Each number is 500 + 40 x the weight over its row's rms, rounded and kept within 0 to 999. Layers, rows and columns count from 0. Numbers have three digits each. The size before them is the row's rms in percent of the matrix's.

# down: layer 3 MLP down (transposed), 1024x256, rms 0.0338, rows 797-823, columns 0-255
# up: layer 3 MLP up, 1024x256, rms 0.0445, rows 798-824, columns 0-255
down797 012:495396442547530498489506567497508521480447451560552528625534549521587519569461471505441441476496494526533492499528523433531496482539501443506573468501441523511551479472471545555529482490450552508487536495526591448584461529485493483500538499533524498506455442504504490467483453556464457441536517505453392498513434535483532536479513471544512539521466504512533519473448591580446529522542509457504458499469485560469542489530457494418492479496537530563492543459519445486557459519531509498508544537511486480469507467433482360445545503517417467450549471530490524516561501526495501427483507479545510524504534573498463487475503529541517572491452511604564473506403511533502518473497472476445524453448487532478497445548436526571499512530528495506479506543478521495485499497547555
up798 075:517601539486511492441505468495527489436474576456514489476506488479445488497495524478606557444511492491508522498486502542490463453498553499525466499529487535523550550579500534428476456530555457516599565546485516523421429455488471433476473478485490559446520571524498528515530512451511487585475506502496574512516546453475463436536542467475514485546477478478553492487498468452517555531558517467514473489479609451458522502566479501529491488469483499492464546410516522508557540440446497486484477474509431446584471485571452517446453553554440509541503555488444493531433490446497520519534542483542505549489511505491416567517541431518478559462514450527500494431472489533553499540422478472550389516480519529516498466471553525532557489507480565455498515631498493509535482477509498
down798 039:540491509459526492524449452477454451496555558522508493477513483509522531522494482555491501405508597521512493531528444429514484554513572468524479394462432580482509430502595497542510524461502480551441463451475435476477501468547518526507521538496515470403478517566507499537571522461564490455591447582486517539464482577550412469502456542527478509531464438476483465466477467457503463440587545471506488502434493507557510454466499490470483491508509557533458553459542482474445456535521539518500492528508497533526521509515479596394540493479503461496519511464490490434517468464493520456487453477522488425522491547508442410536475451531513515467483514590558498566509480498473384454495513539488508485438542508506481510490495482555458473482509504492469519491435443488519391469515535
up799 078:546522505434483506446480550475529540485528534440531532475510594530484544476515501498512506573497464506515579523510470472498510528470490459479453466512492512395549493446492472510518446510566450546561536542423480514478445445626550523523488531499492500472497484477498485508585510454501477450523485495517604486503511487546482575488543525461488489479424466501548464495517527471549444528544460487506453463555469416511498548505513470517556531523534478460544561458459442527594492495449498521503513475505492456455395556549494479426518552476502492585457542549493507422429553423510532553460502562497455557526467440502493477520495414525478448421538478455524443468431495566505532480485497466507451490499431480439513463464432522487503516442500549477509501590512459508499437494517536
down799 053:412490439500518493527455552418487477503478492554469506477477548500434465542440547480574503500508528394498535525535551458450551475458506522491486451472579477469482536394514572473478474527563480456514515419493394444499555518554563462491525432489505536584449502475531475500491495501509461491483561499516431506539575442481441509439464457446498497491540509500458480498474473483468509538511423518457457500496541491516439431555466479555547456521520428459505442489525552522492510532531482515484499512546491412509501493513515529408473492453503444521471484491416465493507475504448426541493517478533518522504528566498527570500468476490573531510515488496480459530486537547454483512524549573559508460469501508550557519503508413495541519438534497470566631436504539489460487462456491
up800 074:482491545445535494512535548578511492483434500433493514467509551442476492425505500476525443380506554469487520513537509529510476504493483520546513555561523452480464509468452549462512393559533505534571537505422487508421500455509491534567502490467506535505500479483396440425535507441542439538533556557583487551438486532559536473480516532512547486531460448499421499511500467456501451523515468498509438463487519420528506523483506499538504481465528536489486550455504461568510507502484505524464448523504464475557445482529511511499533565480480547543469522569488506495440520477520626548485503464521474532468540462452466503412534466444517534488548508460500520499515493519490567469442478488538472458542422557594457593442477486534463498565524508512508440483527472539453537422527445
down800 049:442554488554478482478513536562488519482558486500485564473503500527440512532576442484436542555544438486455524515522491593422574490585552466443539430513484470574467475526497550535517506511523486509477483608451463539472488577453509488492528549526470390530508485485477487498500497505467490473487541486415458497463478468481517482546468463496535505438435479418459494519486503464447442515484501500490527481492529496531453443502498464453512447496588549523437481569477467458528393532488511504474528506524523508528540532466446497495547522576488499496505504546521487567465519464512463350518511472491535438450463500426531460534477479527544534527443557425485547467451482547481501500503539508506508481503493526531601439498508491524502508549460482502534518572606428511498473529506439
up801 139:555531526522512501430525575475480476508434507495443479468454498463537464483490511485519443533556519471538519424505537534490525483466384442487515447484486441494408503483439497549504501538574460515507528399580484430492499519487446519537509419449491482535483509479446491497564458504516457548475454488595498559438565507495539454522492501476440486501523543466499442549582441535500555486517507478526521532462503496480532522489519555522500438496483488497521592530564489548482514448494536512498464457487470556493479431521486455554519498420488536531474492521510447427444471498522500379536533499467506505590392482537508502499546508503467478495452527558447403431558470461529542514465475489490472522525543572496498527499465484475469423553483572464500523515528479595441487491520490
down801 151:517462505502462476498397499518473483561564456515438408498513551473484549527481523497469408487496469499548503430496447492514478523452503472508476502505431523519470501532546488475513484493496476484421523578538599545447544577530507518481457502459581464504493538492543469407444480417518501462470588466530486531546471562509387411503482535462553486509527462486530527470519450517489499474525476498520489478477487487461464549506464514469482558490438435453491512496494493443545520542515403512549501583450537521528500526510530429503553546368486487480516469487442475508519484491491515587482508512598446476460526504537517545570493553536511550516551467547465496490462535532582540590524466484491452512540507467529505478542552524417469497504436467526503550456513495546513532477493542
up802 075:516509481443499518425539525532543538537476504469491469454532532502495526458529514536554450439508516470526527492501521537516516555507484522534421530523498594399530498437548498470509442529469542525560487528459501461404376469505451494497514466503483498534513535576503529532505522501487548512452503474563568509514520480515508509517545507461492481475431490495468503458551531443532459510497513536528529532485543521411563533489545475571511554521525517465519585564544572487459545511520556559472495403564567505432460498527481505534506554462501440529491496445519515498507515457522572463466531488526503517501501444519390433491553471460517537512600522487504467407507599489528487500547453500591468512521474503507495501483460506477426445406480570471521439484570472484577454486506507
down802 054:490446511586468525530533522478459502479434492553546485513493541519503499571513533498464468554466457426483524514543524433456450515449492444447532526539517457521445461462521535558460560484469551438491538510560579469540529477501586481528513543511458510548435541497494476464512510541530534526464510487446407477552485486511514545513444506522486547496501443504499548488476470515500497568469504423479422520441422519554422479448430590478497527448473494498529535466542486495496471505462461524586463547550577602506486465481508482517570573509518549473480506579511515476503500496427518518554473509494492535558466506474482537531557537604528513429533541465476544552587467520432482565531481484521587471508490430474507488515518552506579483514535419517504474413504502508506473535502505
up803 066:509568513481483446469550440468553459460495531426472434509511471468521432441514486505525549501435493507513553501482531494485513556487459514503549468467500530511494528525413470523569451536448555466588492508532434518460510463470480496562464498448497448475522519467534482526565562483559450453518532481585427492525585501434551596531431484473516470473510508484482481487551511475506509457497474576491456458446445516552543479538519490450492513538496492515523536497479468488445586539531536492473451444520397506508481511553439504460525537419518460549426556496520510541459498423537467428507576515490504507546502440531569501498473476430461547544500515437432459437515511470456522500515502465590562498534538547475478531447503469485483440551423562430458492516566484480522522499532511
down803 023:478499511540473557521554407509536546499503502522494536482509399508486485484440539527488504468464540535568503506486567507545569537448512431587501486456468482485510459598563447544572601483433510551518522569523524495450472461439501475552464491509560540508515520516517524498551507542520531521540532560513485447533456558458501526465539454519486483508543454547429576515513483433499560503544525484542526488540482579473555505465630493486501510483449504492490453506542476461488541577540527542468443601510499423514503462525465508478477455478495507534539512458496462446512514534490517524486478494506499480504495520457471474504451500459522458429530494508402577506546600486604522512439443520526514465488532453446498485498491535501458441549505475544522482513514519545479483458516380
up804 130:502543521531475532461527491509466491461447521404489589402603510449493413520458494497459537477556448388507463499488487448418483466489563493588487454474508510500592479559505495515464544543500457500511399435506455493446484468494502503471534426475529464466453535486523474457498531478526477490508516508452545541492493516529548548577462447527510411516520506565430508533510537473508497445489534512557454448439472477551597526462464476518478435488516512469459551478541500452560488444426539471499470528545434540457518510516534489572519478429537567549471502494495519483525425516547488516479516486512505476506508517551514525506492476535484415485584449462550503512502533587545482512463487577480488549523497521531489442517539484496568453568521510465469550457478516525463533556482485
down804 153:441522496472502485551493454547509537526512530494513506483506471514520541503422494476525549557479518470549477426512480461486532535518452531465454540465463510528477463527473481520490526485432477544508537519518564535502494556550526474503561536444492555503499520496407482461555503501421471487504472549511577519432434510595498613497461574545490550474502568472547461527512519527524579562506438524554493487442440493483419414505442509457515471475496470465525515451541511506586458488537547526525458475591574503499560496514436513525488444507454529437457536572468499439522508527538483497401476455520460496457527488495517551466573512525529536570511475458475462453557456564424456483518542478480449521502479515472485458503507538430480482526448466486388438470590453494525533517511492
up805 070:481580491508418527537502472493482533547521574414515459506577521527446539405453585513465523493518490509547472517487452457486534503474483467494463504499496506421478554494477429476490500436518497455528510492480527476457485455581537494511510479454480464438469518557416535502463471536609543495530509401493507501573550484530516502513533502540499467502465441528521471468512523584524481523543513522532484515558549482403510507527494442475484549480424523436432496508529506563528534542473472514502451446556487546489457554483506576496533532498484488553460574509479467418472607456478540480478498514468526575490528509456453555479435460492512525548542500456463493459545402505547539519453445497544469517559484540522549512534535448549494488574514550501449509516572446534518554540525544
down805 037:470568493485510534507489467502503508451537507484533474525445506452564465432480579576468527435469493460434516539470534540506503471447504528463543539550607503539386527525514516523539560634468527515504519472533541489512465567574483600482551568514446508536494477553451507507520492517448527451607518512475580492548537544522494497486437535524512521456522529511471494513555527479516458565447525522507493499432563500536489489485498510580457439512560520549475531465542456535434432485514516466503496599468535537484488466492474483469475506513567493527487456488456545524573510566539555508529431431487472518435501483534441519459570519500467463534499469462506476532533500467478484489527490469487519459445464526484505519463504472460435452523539466438448523465457527509443431544485583
up806 072:558568606451419501514531554535542437576519541494516489437514537546407555482460451455512516458562452435512508507500508501493485503498485491584510464450475534419493519533527547488503496546528464515586462446523512445398453437509500494521481515463501483482468548508527496492574477462483521514500544505503496469497529498482592513583459538483475475472485517468521474453445451469554588500554516516521482543530459497520539505545501465560483445514439510464497566522525557537537596456530530528546432422554449471458441520590524519533532507469530520524451467461481456485419517441455502529514467433505512579531456459544491520490516476512547536576566481429468489520599546487515566449501569517478462509528506513486577507503505438533509523516467482490491478464539496485507521528538485
down806 041:470510564461483601446483404461487449546558507518500447419487445518483476477455506453464593478451512505440546504501546497484491467490535511448407510529444588475474498509483493497568551484455497542496537548483471569461504481546576452503459521558433486518529502494496469504527507502518518488550502554459509513558505538475439558580503457504552455521507515504508487513521554489579534521458480566472486454557506559487431491475484510434483496526493505551536422475547517503409515566538406486490497572519535533506487459565528528478539551468556510586473446476442427509512499502481529531509417538450476545534468470535494528471518451533473476496544544508466559512467495509561506507485435492517488458475475513428541498425527487491558553552525440500478443505416441559445475529483443
up807 072:507556567476489478471527545523472485472505525472475506444532532464443483480456426513558476458428495546504554452480520544490590476507464483514540455481529506503466520464520508551509518554510595539557526476512462495408490488543469555510548471439419551445496631463461486480518499457488489479452485532564426504484517435499549531592494524499540458497475501475530415461484408435597503490471567454489438411491480479543515525479543522500530541464487497489454564540476516459510568504434555478475494541581421507518470479533476508523418501523508508521464524499536481495417584468507518518501547490487531522505519444507524471508553462447443483466514452504481551507447441465522536544577514567578457508578453516464465523470529461530504496565469568517533504523496509511544494535455490
down807 049:474558447494496503493476555523551467545419469511457536500444482584506477496490510462514500548545560563533496530564481420585479445508453557481465545511453470437500541518473477469434516461502510506517504509505505544508411528506529483455606481457469524511465484551510528458530480528441506520473448511484485478493439489580438483564548493450518426483483418566536485524479517557490509516448540500456544562455544460494551500493500536520523502497515497541511540486434511494577467527403522506480525541504499477615551531481483530516628497537468440546570471491499532496586476491443480456498491592471507518461525548474477505546535408516511501472495527550472519521514486568470445550526468504524490478507499469474538506541531467514510587595551543497495561461563549502565514517430526
up808 088:488534475449535566497516430535523527493476545440461467432472483507470558430494486503482515503461465498529572436452445432532479533548603455507446513504471523434457508493496438446491513538490499516492525503451477480455509397534451499503508487444378458421467456486491505493561532495518530464501483477489494529504493504514536539572490481547489382487483507495496505530508489448523498478448526514591531516520596490444549512464535510530440448574426553503506523458441562510529511509508499493444505451480467477544432543522536587498471525469511459542429507496511441498460518427492547502497454523498488479559406431559475475399457493438522501529568468473441516496507498583506527499516534515532518505549419566553524528477497552504538510522479542489506533569522520497532534437446466
down808 076:559453447498550496495556546518544488548528453521387450536439477475556451516548499442488472476485452488533523512538522470461540432465487487497447423521456531440536490530496554476520524494554532529483481549473520461521441492416548460524450531491491477545521485493455468508446493503479478444500556476522464486546440564541538438491520480521483527396424534415540477488496504546494501503477603549505513447542521521527407480549504456489464482415548580521496456482466548552460535502480471501562469514557491526443539501479544492478495540455520483458548562542503477425505495490497493521489473480414537530520533476504450429511433535485524553482474505560502514454559535477541573576564487566515516510522486497564469482514478484465504453526491561520463558611451509420436459491474517
up809 072:603563514489493487448453534554487441470444539442556441455522578492476455487419500437554499457497498547513524537497525575450479487508483464469439511451462500477484462530505476421496480456499575529500570529450541506489472438499442483556541517487385520431521509542521548535501573456437495432521440476509604549471461492492537495546523517511472489453506481484475501454503506512519501490473511572559463503504393488447529547466545461546563512488528570418409534474470535501565560489473475507494440484489490453508473543496481508565504499459571415572487518529500425468528474426517515486443571463506492491476502539472478506462492506531451524559534532519527510491498507503489565501530467491513435491472537516494503432461504452545487464482535513534503525458576523569426505461482436
down809 050:518505462487461488533476478393462503433525453526498499506473500484410536569507479502519475576467519480490439553556502485473517457495501573449457444438464567428518515541493473516520470464466569435525531422509476524553538468433568510512490514519505489566491454561503552409465510418478512470503508536443519464556514498468452514533539463516519580524484532525507487487485423503428493475483549585472462520496434452541418470520522524477532534492520474562475524504481487458522419544554485481514575492449525537458453475453439506547566495517538530524620484525500528451529580527508425521460540489497508516437575533483472506457482498531556539542480525532517466518494485516511521484522568540445586448502490471412503497500479524554575545472558460554521439463492488484529540451466514
up810 137:492498588471516534507471472429594507500451493478478480489490445483480454459477506509463384461506455489500522447516557564518502574522435492574482514524499494522414554566508540512464518498519511510511451474466491448478533477440486482468517491484477473501521495538468441509545451536490455483523470537588538526496517563543471489597537469482454462477537553494507531525524487486506547527476451523485547553519535515521517509515502533505484459447490527495594492501442527506516451467481588501572507536560532557485483468523575502552486493465504535498461484503492468450383491516497592543491544515459531488512398535586483524533471549480492548472510493590465488453514448534533572451483471536493408536524466605552490500497467592484468436487480501388460438475466513532469498494486425
down810 174:539523504429460494524457494485545527493513478511400461516457495492491548478465509544478441527481483457516534503436460517452494490513482493475464533502481535498497498548482558496555475506520480548484569511518546473468510478511562464585473443473567554491577491495443509509471517504556530491421557385504508506417489408550487520517496540507514510492519554525497538542489478414494499496485467485485497483465472449477499573482464466525487459470439565488509535512479520383533512519506458508424433490513538557577511492492499451542549487476504476565486443519500531520484516385453436599485468526600505477441503424526464533551506433561443470501541433572506489481470553451506515585503464483513485456511484468469523478516504469486514539446448509558486591478442516585549524480417541
up811 139:490544493508517496489545496532538470498455497503525496514528534485460499451485430442506490509520578507486455498548430521559471461457551474469455425476535481520495506512477525442524581530541446479538481449504472408492498496545512530513530454468473517450408528482541467559464458461535520557459473486462419475573512513405565449548421444551494457536531545517478457512558483517482479464504493487486432636455507500489537523484496520496507514519411536478519566461528526493492450477486535507512505520431478466460441452541479511468476478490494557515517496488467480477508550517490557479496467533435486542503442401532486565474444431502440499524517536520576446564490467468529505518491491517530515509483531507398513563510566557509579542593563575527506464489533442466523382510517531
down811 155:484462461536432492562552477531524468525431590510488485511613619518551486492505552505540522619535449508501483537493455519472492476497473515525557540517478467533571535540471555479473457462503483557458531498489482449465489551474444492456471445478512549562515468496527500562437529477532441564519505530545514484447504519475487493440530518573453484490480477493443442490496529464482498443572479550427558478528493531540442525440519436467502543477500514537507385432486494488555497544469492551502528496440547478531561534472532479472526535560431437525473586450502505460466548577478577537476521471491461474518482470513481523573446471507515519427429499475469490466520515550533526544516534464539397458550515527542511482507552539491449475428556531533488483496486460456521515488554497
up812 152:476479500451481520456469567442457494523401525447529477477610474492434536475501527453508508410527462495497537424490501581507474462520507481573500470519548475507484582438511495506509438500488467586508472472514580517447491530491465479477481519449498546496410502521555437561481486446446454518508548506516494533511480409476556536463482462548503492524475520463454506504515513510491478484500468455477495436510475552477515513541528537475528566453529563401478490497502564508496525444468491567495421460561503539545546469488470499463461528481500470557449495494473500540462553523480514404363425455451495516483542459532506481486495436542497514464505479529451477483441476450495530559526466431570470493496521585532463585504560487571474463592497535517523495482475471484555540502549508
down812 150:490494428489507409526537503491468517482595430473494442520478417496510436529510549486574478468509502606459436517563449523564529506554478447453508438446526508482431517536520476498485556501434484543466472457562432482483528474462467479497514461558522466420466485420504440494523535450487504519461445468445510497454514492497528497526603523498524523524499489508537491416520503453471472535516546529565474542488527532565454483528469521558466450542482552462505522465509506481479532448481536456502526507530435501542447482497514467479408614601451498522504479502480512462475507578533463554542413553476513560507459503519529485473457520482550495480462488515451531534467470461493508506475545556481529394589531492473508488576500473445457486513545507489438499415519483540534471481491557
up813 098:480457540473509537456498477513516489440476506471536565419554517565481524537493469455577503476505496459479471561532422505568582517497556551483464480385454517486470526493495550502519516455543498445482533503545485487485449509537500463564498442413490480486495497557541485491516458484418587445559471531475578527467550452503543455558464428520475365523493521468546546556534558485471499486478564522546500479501470485453524493449563475476522443496482469516460510493480545490537493554473511474439528499559442481539512607474438503517499497467510443578431478550450511495426481477533450443541498507550505512600461447487461544434511490485446416514569460487494513445485461519530474485460487490519484482481534525539538570463470494528559496511490537501479442489468452484584524486521489
down813 096:547544439510525488455472488472497524534501492502503533484519519544530495527552499541503508462502498443537490532478500553558503445551486538465518458491435457520508470510345489504533440435489486467486481482506495511491434426548466609539546508524521515516528485509495466498480450481553511474488442479537434554462449481524418511571521553512569434532465525490516424489472560485472473476479517570516544475479474508583498485416425488529442495574480451518478538544510518521553419521494442462452469518430453520505517523486422593524566512451516478579480534515561467540514477505521393543502469480523583525610512501521556534472541414485608482483492447529565564455510499488565472509490521518506498510464499487503520479512523505489564523493466507531560552513485538510444506469442516
up814 074:465541552459515543501537591463506524519452541478495510501544433441514513433481584505578507467492438490475519456499456490471513524539487442519472549449481578464518512470546483551505512473531465513543450513385473488548451430526486470499472593534479482485484536476510596479505483426489501534563475503524559431465538435494585544556547480562501503477492479459457493455526458492469544468514528555508448502559452519502495502529537452529560456477547482455543570508489522505481571451431480528481543434535471523503511474590518512507486485487546572570515554522479486481490533443441548429551513509504535533547536449482436527455561502450447507484528520506526480536449531535512573506568476446533508477527508519542473481478441486585489395540524529473521455574543491479494448447530452
down814 023:544429503506470548425435474475517574409448468554506532450479547586485536462531535521581522431496432420525505510483460522493529603494497461464552510456514515513612418472433481443459490450476529501541433545560543442463503531467524528513465531597536543485509494580517509514514450487606507429496494496509526516533478570477518509434485530514484448424553442460527535487509552467471461516471488441528493552572458567527498490425491507440485535423465496469482533496529498500480563513492457528490471531455544521533549479516555457480514527415500445515457483478445496497508492544516487427520513479516511516508591522468498571481505541502557549490494440484469477464533499595463449471502501499495464528453452501494463475536481451505545452475489547488487536533468528458524494437500518
up815 071:553530568484484532474483536502597523526507549519466535458464485536480488428501509566544447527430400478436584463457479495510509536450480532535449488530473520445542543549517448428512461496486481530536500548463489463400488429525406480505526569495461470487449532497479471552499447496501466471517468517530503465542537520405535503533532463545529425503501578457378492466534511411521494554449529524530509504477504482492547534565527455555506443514474451427462525515468488458499527474530485486477459509538509485558469455518505527520416492444543500528436476536524498491486528453466487491457477489421513515467485487465483486550539448477542458534510592490416571480434487442467458534503455467545442513566497462435463478476543446565518499536426563483541450498530490492512505463486506
down815 044:490494548535553509486464387530566513512503505536499532415486530484533537482533460478541520494532523510533442480480491511481602505512505501537478469417456452481473461471495445556531475421502440501486494481459459566469511510520493493476448426465530452418560483461503478428517451521547486486457487577415443581562571577449517549519484484428513528497521457467451484438493532515514498505526502519540439529479481509525536486407506488551536512495552508431498472511570456482559499563501520553457464544484463501516418564510572519507439541444526466526442507519487477471479513509543447434457462548533453504480516512510528451581414437476521542407560555482490485517508493512465469508523596490519497506493563523504581534511512451502492496531545570534408541510514465512481508522547479
up816 068:567482555431543493504451470499500483497431518467498515502540458565488499432547583485565481475443483525521524491505512454485538520510546487479473566526481565501501560520530460477596543526481526452486500493504478411460495506525503557601471500463419454439518517472457477456481504436482497509413536475525525464467464450548524487520514534483438407369472582424451455510470449511527510509496491545507520480467474467503554467535538532509608508477550462488579489443528508455438547497468508537537505475525503563569404563537497499532474436462525493540477495554483520540523511454515563498513507495561496491483541530494443467489538482481509465492596492431466494520471531488527517509542516452478430483504513495503490512459507435477544499484431538425518507549457467460578450422453456
down816 023:515433499529597503504490502484473494520568468551492499525535548501455485560522483496481569453555500523469479528546479545516503463540485505483513517548524482444558471470477482504473559497533497455444553507553517463550549462495450575422526431522487466487458529508504508553490516491453591575480531438418509461543508563456479462395501519462583542484508485509485551502544526568417541505497545432503430417491523468565532511449433499528557497489513434506448482472474461484493473476556494524459556529471545527511487532494530498526455421549479509466480479474477509490554482567570518512510534538538473505510584523503464472527553565528536626525500450490569465509498461503491438563533459465418531473503505452534545416489517541527456475447443503468502600487450520542457532525497518
up817 068:547491585501503504484501558595545436479538554472450540475464496500509560448535473520496461448446407479463455520529478518471529468468495466558493481502524603497512499544470496472487487602555471455472535442529459518443519485537523499530535522455438520457495493508448568496570410494513501486513523536504415562510539489529522469492517475470463487444453555536480528445512475448529535455493479482446452507436566493511502531556497490547588514511544506459411537487479507472492532480462537541512462469507514577428487489558511512499477538526504435529448489480553474483481474450460483444461507459537530521458531471485524451454471490503418540527580462494501530401598520566418551527553519494480463501509532435500565479433517499531450466538557546497480565474543561591497499454518499
down817 022:433499429497580527524448457445538494533459451432518450555523519522499513516509505469558504587420439563529505555539479496488531525435477518483504542500453472518588509460496452485496493455464526456532484485560521577497466508525474515524539460509512497530438471515472557450521508528501445515484528530454413503525501560580492527490521500499521508493477462468477444501548476532463455488484471390519522471507437501489489472541552536421495471461511454493424469484494481500552492443476475513463549566526537466593537506446412441484561484471435527490519540450432530511508529563477456511435452572510443460493476536449451468518515477523579592494496502513473589478425469508417482458479542460483481462453530496562575554495593560453499540505468482542468458555505492460497545503497484
up818 141:455533539530529479511559525489474468484542492512521493453500563460437481477501526490504412514529540410466533573532502497517468551453551468579478587512469504498526548469455556536525585481461466570504493406552528409529481462518504482508536479490502526426424508479529534510448419476518469481500473466515476491472612483512516481537481480509501458523538487547530453530556490502516466437501539502495472449462503491542524574475469459505500519511588475495533572551525520446484532415421525480475511566489446509515506466525471515511518498478530542492465502539531441449471487500533499530466545407512454529585426446433497506486555553520484478529502516377564490444428503545495479465471545556618480535473510497567512478511482510503538452518485471540505476519489530529393449486542476
down818 166:483547501489530466487465472462513503485466462494494553510562464502559490497547576559517429489471506465522538491511477392505508564540455543502509504455529433438555475497403536567485493541491507528539538483414545582526462441574526517467539569535497504548512444498499542468543509544507496412404499498416535532514491543551458557506471454561519508468545492512516492478524487503505578534485455531519512505461483523492434461530460506464486547393550501492526457513505500562510494511500583542534546544457588475429534486505576488564518507477481501493462521540509520458556514436498494485434589459581513447551482531480518510529499547468454588498456524462437472456440461504521569463468498518520452557575478509431537564532463512536500501467455479508454505566506512443501520448494500
up819 071:413501582433435505426510518482514484492518586464522534455553448500509403493425553416550524421478453472512506498447502523466472501456478494554533520528490523437516474526511455445484473552517478533541541526469499458464519410577450459559506549494491524404479510451457556426551526446489508486500510542537486500446545535494557538536463557522497498467479492458474513487451489470539490430496472557539453437578517520441534519522562453481555507517511535455433479415471540551497552497481492488499455515544473467489469478475443556522497576487469532512508448528520538471457515463428492507514524508540561516480485482487487533535472451500483494532475484479489457514450481516536526595428440450485443504558478581531523474580488510560523461561457519485565539511545489451515490422571472
down819 039:562482503547543508442531466551554511520509460515552528530522477545542463504464516481512496563524412490523482436516490544490500509544526440463573524448554534541509435526395489457527463481486512516497489476554521536511515502489587532481541479515502516531553439527511456445523479466488495460508517496519604521494461592543405460514517561448454567482551485477504495502486451422493415531535565484542552481558485515538544514471496551467549550464509503544493531449537482504430456513559491523573580543505494553532483533489563528480474499502461472443568482425475536509559484551518477532475541486530510460569482472514480514503504451532481511508491451491460495526545559541503611589530510512490520494432519530486512563520499521418534394494543506493475616483467510408474452471542487
up820 077:503490442478488510543541453474531498525460556442485575455474555500545540427447515470513457458459429496534503562484520527500533483440484526508468464491514531415524489442519488445583525460512505561520468501546509476478396450529435569506536530477453478441498538520452588498514532474524521591492452455538506419509602516539516509531491515507479464453490516519494434561597486467543507534478462507565514568504551484449490608495526437484537542483472461391458527544521525508441547467492535556510457448539511478479489504536510469488499534448507494558416557503533491531509611463499526492484543500535534482465524533479494555509573480457534489495529462496475497464501457490578473473512465505522466507540465515558451465423464496524428535443438544504482527521483449551562537553507532
down820 051:416444494595492481511545484542516466527484538457498542466511480494530587462450483475521567462523480503484536525550553512543504465417531522517520535487559526443534475477548488511497589531501501506472457471540589376475494441460485512515456475475479452554466462484529501500585489431603491462507505518427454479421508536485481521457510549450562486522476467499491464482537515414517521457444479477466519538443447586522457567454594542521462469499441566486448517492475564547499453542490458503505490545568484476512460486535475487534528554444525530546448454480492530465545508530527493538523480542430473478475528514438468484508498530532485517492473492481449524421418465495531509519553494547533491555480495510540449474479451446515540489433462449488535469468422522448523494531603455
up821 070:511469494421430448532499528505516481525492507393524520460601568478534559452464505477538511494523432439520549556445504570473535477500495475467490519535504499532508530511507451468568488530535482529560582557503514463446464450532501520581481528480494544464516495448480461481494460476507478533502511473473459451527525490447499495555489413541511472478457531464456505407507562472620512484500542484505462534457571500423546510502549490473524504440511497466488531470483497544484488476399476444482550511461453488518497490523493526467460447471524536501523547541488505514495507420499522523449586507525507559554521458467507545475531469438457520507539496478480481541462440505469508535551414561513476566543525529448440504502517517514442490503405634438396544503508480514514549435520434
down821 036:484486432560551471488488497497466488520571475525499501513434586482520578516562509507512510440539479442577511402547517461517482523460576470495533484544526462521478480461499521399473428471462503499465483487512479522522509535495509466548475416526521504495613500572525529554486486550517479425458515472467442478475543504419469491423483530463532514513446456508475510455472442550446516509499418452558557460487468504444438511424521494496463500554496549534521485530565471504522520469470513470530531468498567460476551439478503523514462417552416549524539504464495538475496509528538468467498491533449519428517460427534496502489484522416488559514563526546524463523471514562471503474557496423495462507503492461382592510504558540404505486433494474531472519483493469505507445475451482
up822 145:470510518501491537499494564505503495460472489459487501476543510523509485492515527491495444502486498503487535583473486487476587535459526470476515545485521482491518466451480500577540468419524467439509499477509556512509489485499430464524526516473495528396443502518496523528459465514518511484511407475501509494487483539543546514435412426577541409532578493496487555482514538491527503471517502517521447536507569495459580434564500472466491495494526604425440502545510470487481445423427537510509495536499547550524415486564572442566469441499528492505575534471442456452453491464435527427482526443476548497436436479486493556476511480431453453401521554513458537490507431520491426567495585526534471479503496569489487508481526508514577522490514505468465418440506504484536481517598514
down822 170:513457495500477523444592469515524498548512525491515498497558493545545518496491533480472499500521462406471494528527431469534491577577471428577502497435499550525586578498453566479499531512454518540459486485477493545465468532482480460382513490451551549525552488485511529522555455472534429402457512492404532472459495524612448529465544482501452528536516426514477475519495557465501518532541502538496519546464528563365420494568453557469429578510492434476554483527553497553479459447561528521512512511505474507540513542493521490511492576490490516418464508501494506463474443504434520540483528451544514461556483549447541498491432533454482507473490500472520520441516525435506550518466474554475447449513525476536552477528519497507495471497482449531544453500514485543485462421502476
up823 153:479510526537398531478451469436504503552381469486470473438458594425475567473492535452484428551512530480493485553470470465466541424467481483556505496497469491494456486517472551461507444543522451466596467536496507478477534489514546525569515471486491523458521562482405546486447416520523452509468453519575467536455486541459617532488475434556560440520476538502519492572532481526494492595525457510513475483424473442463567535482490485495563455573488477496494458419475496477535493547411531524518501514486497484537522498560510482498497451431522549519494503517446465442467544489500571449551449528517456556484459507565490485511514491485427432469560510550547540457463499494565469522479528451485523556463498505503519532536498499549530483558507508535486492490504533550471577489514519
down823 186:450543542593460479458560496481526495474505495491456417491496432474500460502458540485485508504467459466484474503519485517407534434549560452487523518472493515491433476540560558560530445467538490476474453502474483516513522559461557531412501420494500570482460499489548520494461515466429504557463503567572487481505512437542517539566453559504525503435450463488541508510516504516522452450494527574586513432460516423570498442525426530503535460542495386474515552436462476480491462503496478488504497540534443433453504535530542559487588481524485558463494441424487536598483428495538403503516513504572502501450487528482552490462455507529483474523471483544479502494506517527536517503498530466491569515493503447558522526527599533470485517535484489438494532477526427590486488521484514
up824 071:503516494467526437484498530547467566482521489476447540496526544538475423489469463521472518495508473546467461529487484460569523508504517513443470525575549495453488445497552562462469450516437514469571477457535503519436481503487427528545480572448407528436486482525458419480586505478524459502502508422590513502472495452497524466527486529527521391507498505485505449489485460458543493475501472506485513534463554451492533516461577505473494492507566445506602583551484495525508514407475528544477442470541491449498512507591536442514434497461502475513415444452478508497476523458464550470505511455538439553447498505484474465504521467510437455522488458479542499488454511469531561585539450514568511486457530564525555432481432456479463495443510546492463513502570444535594577511492452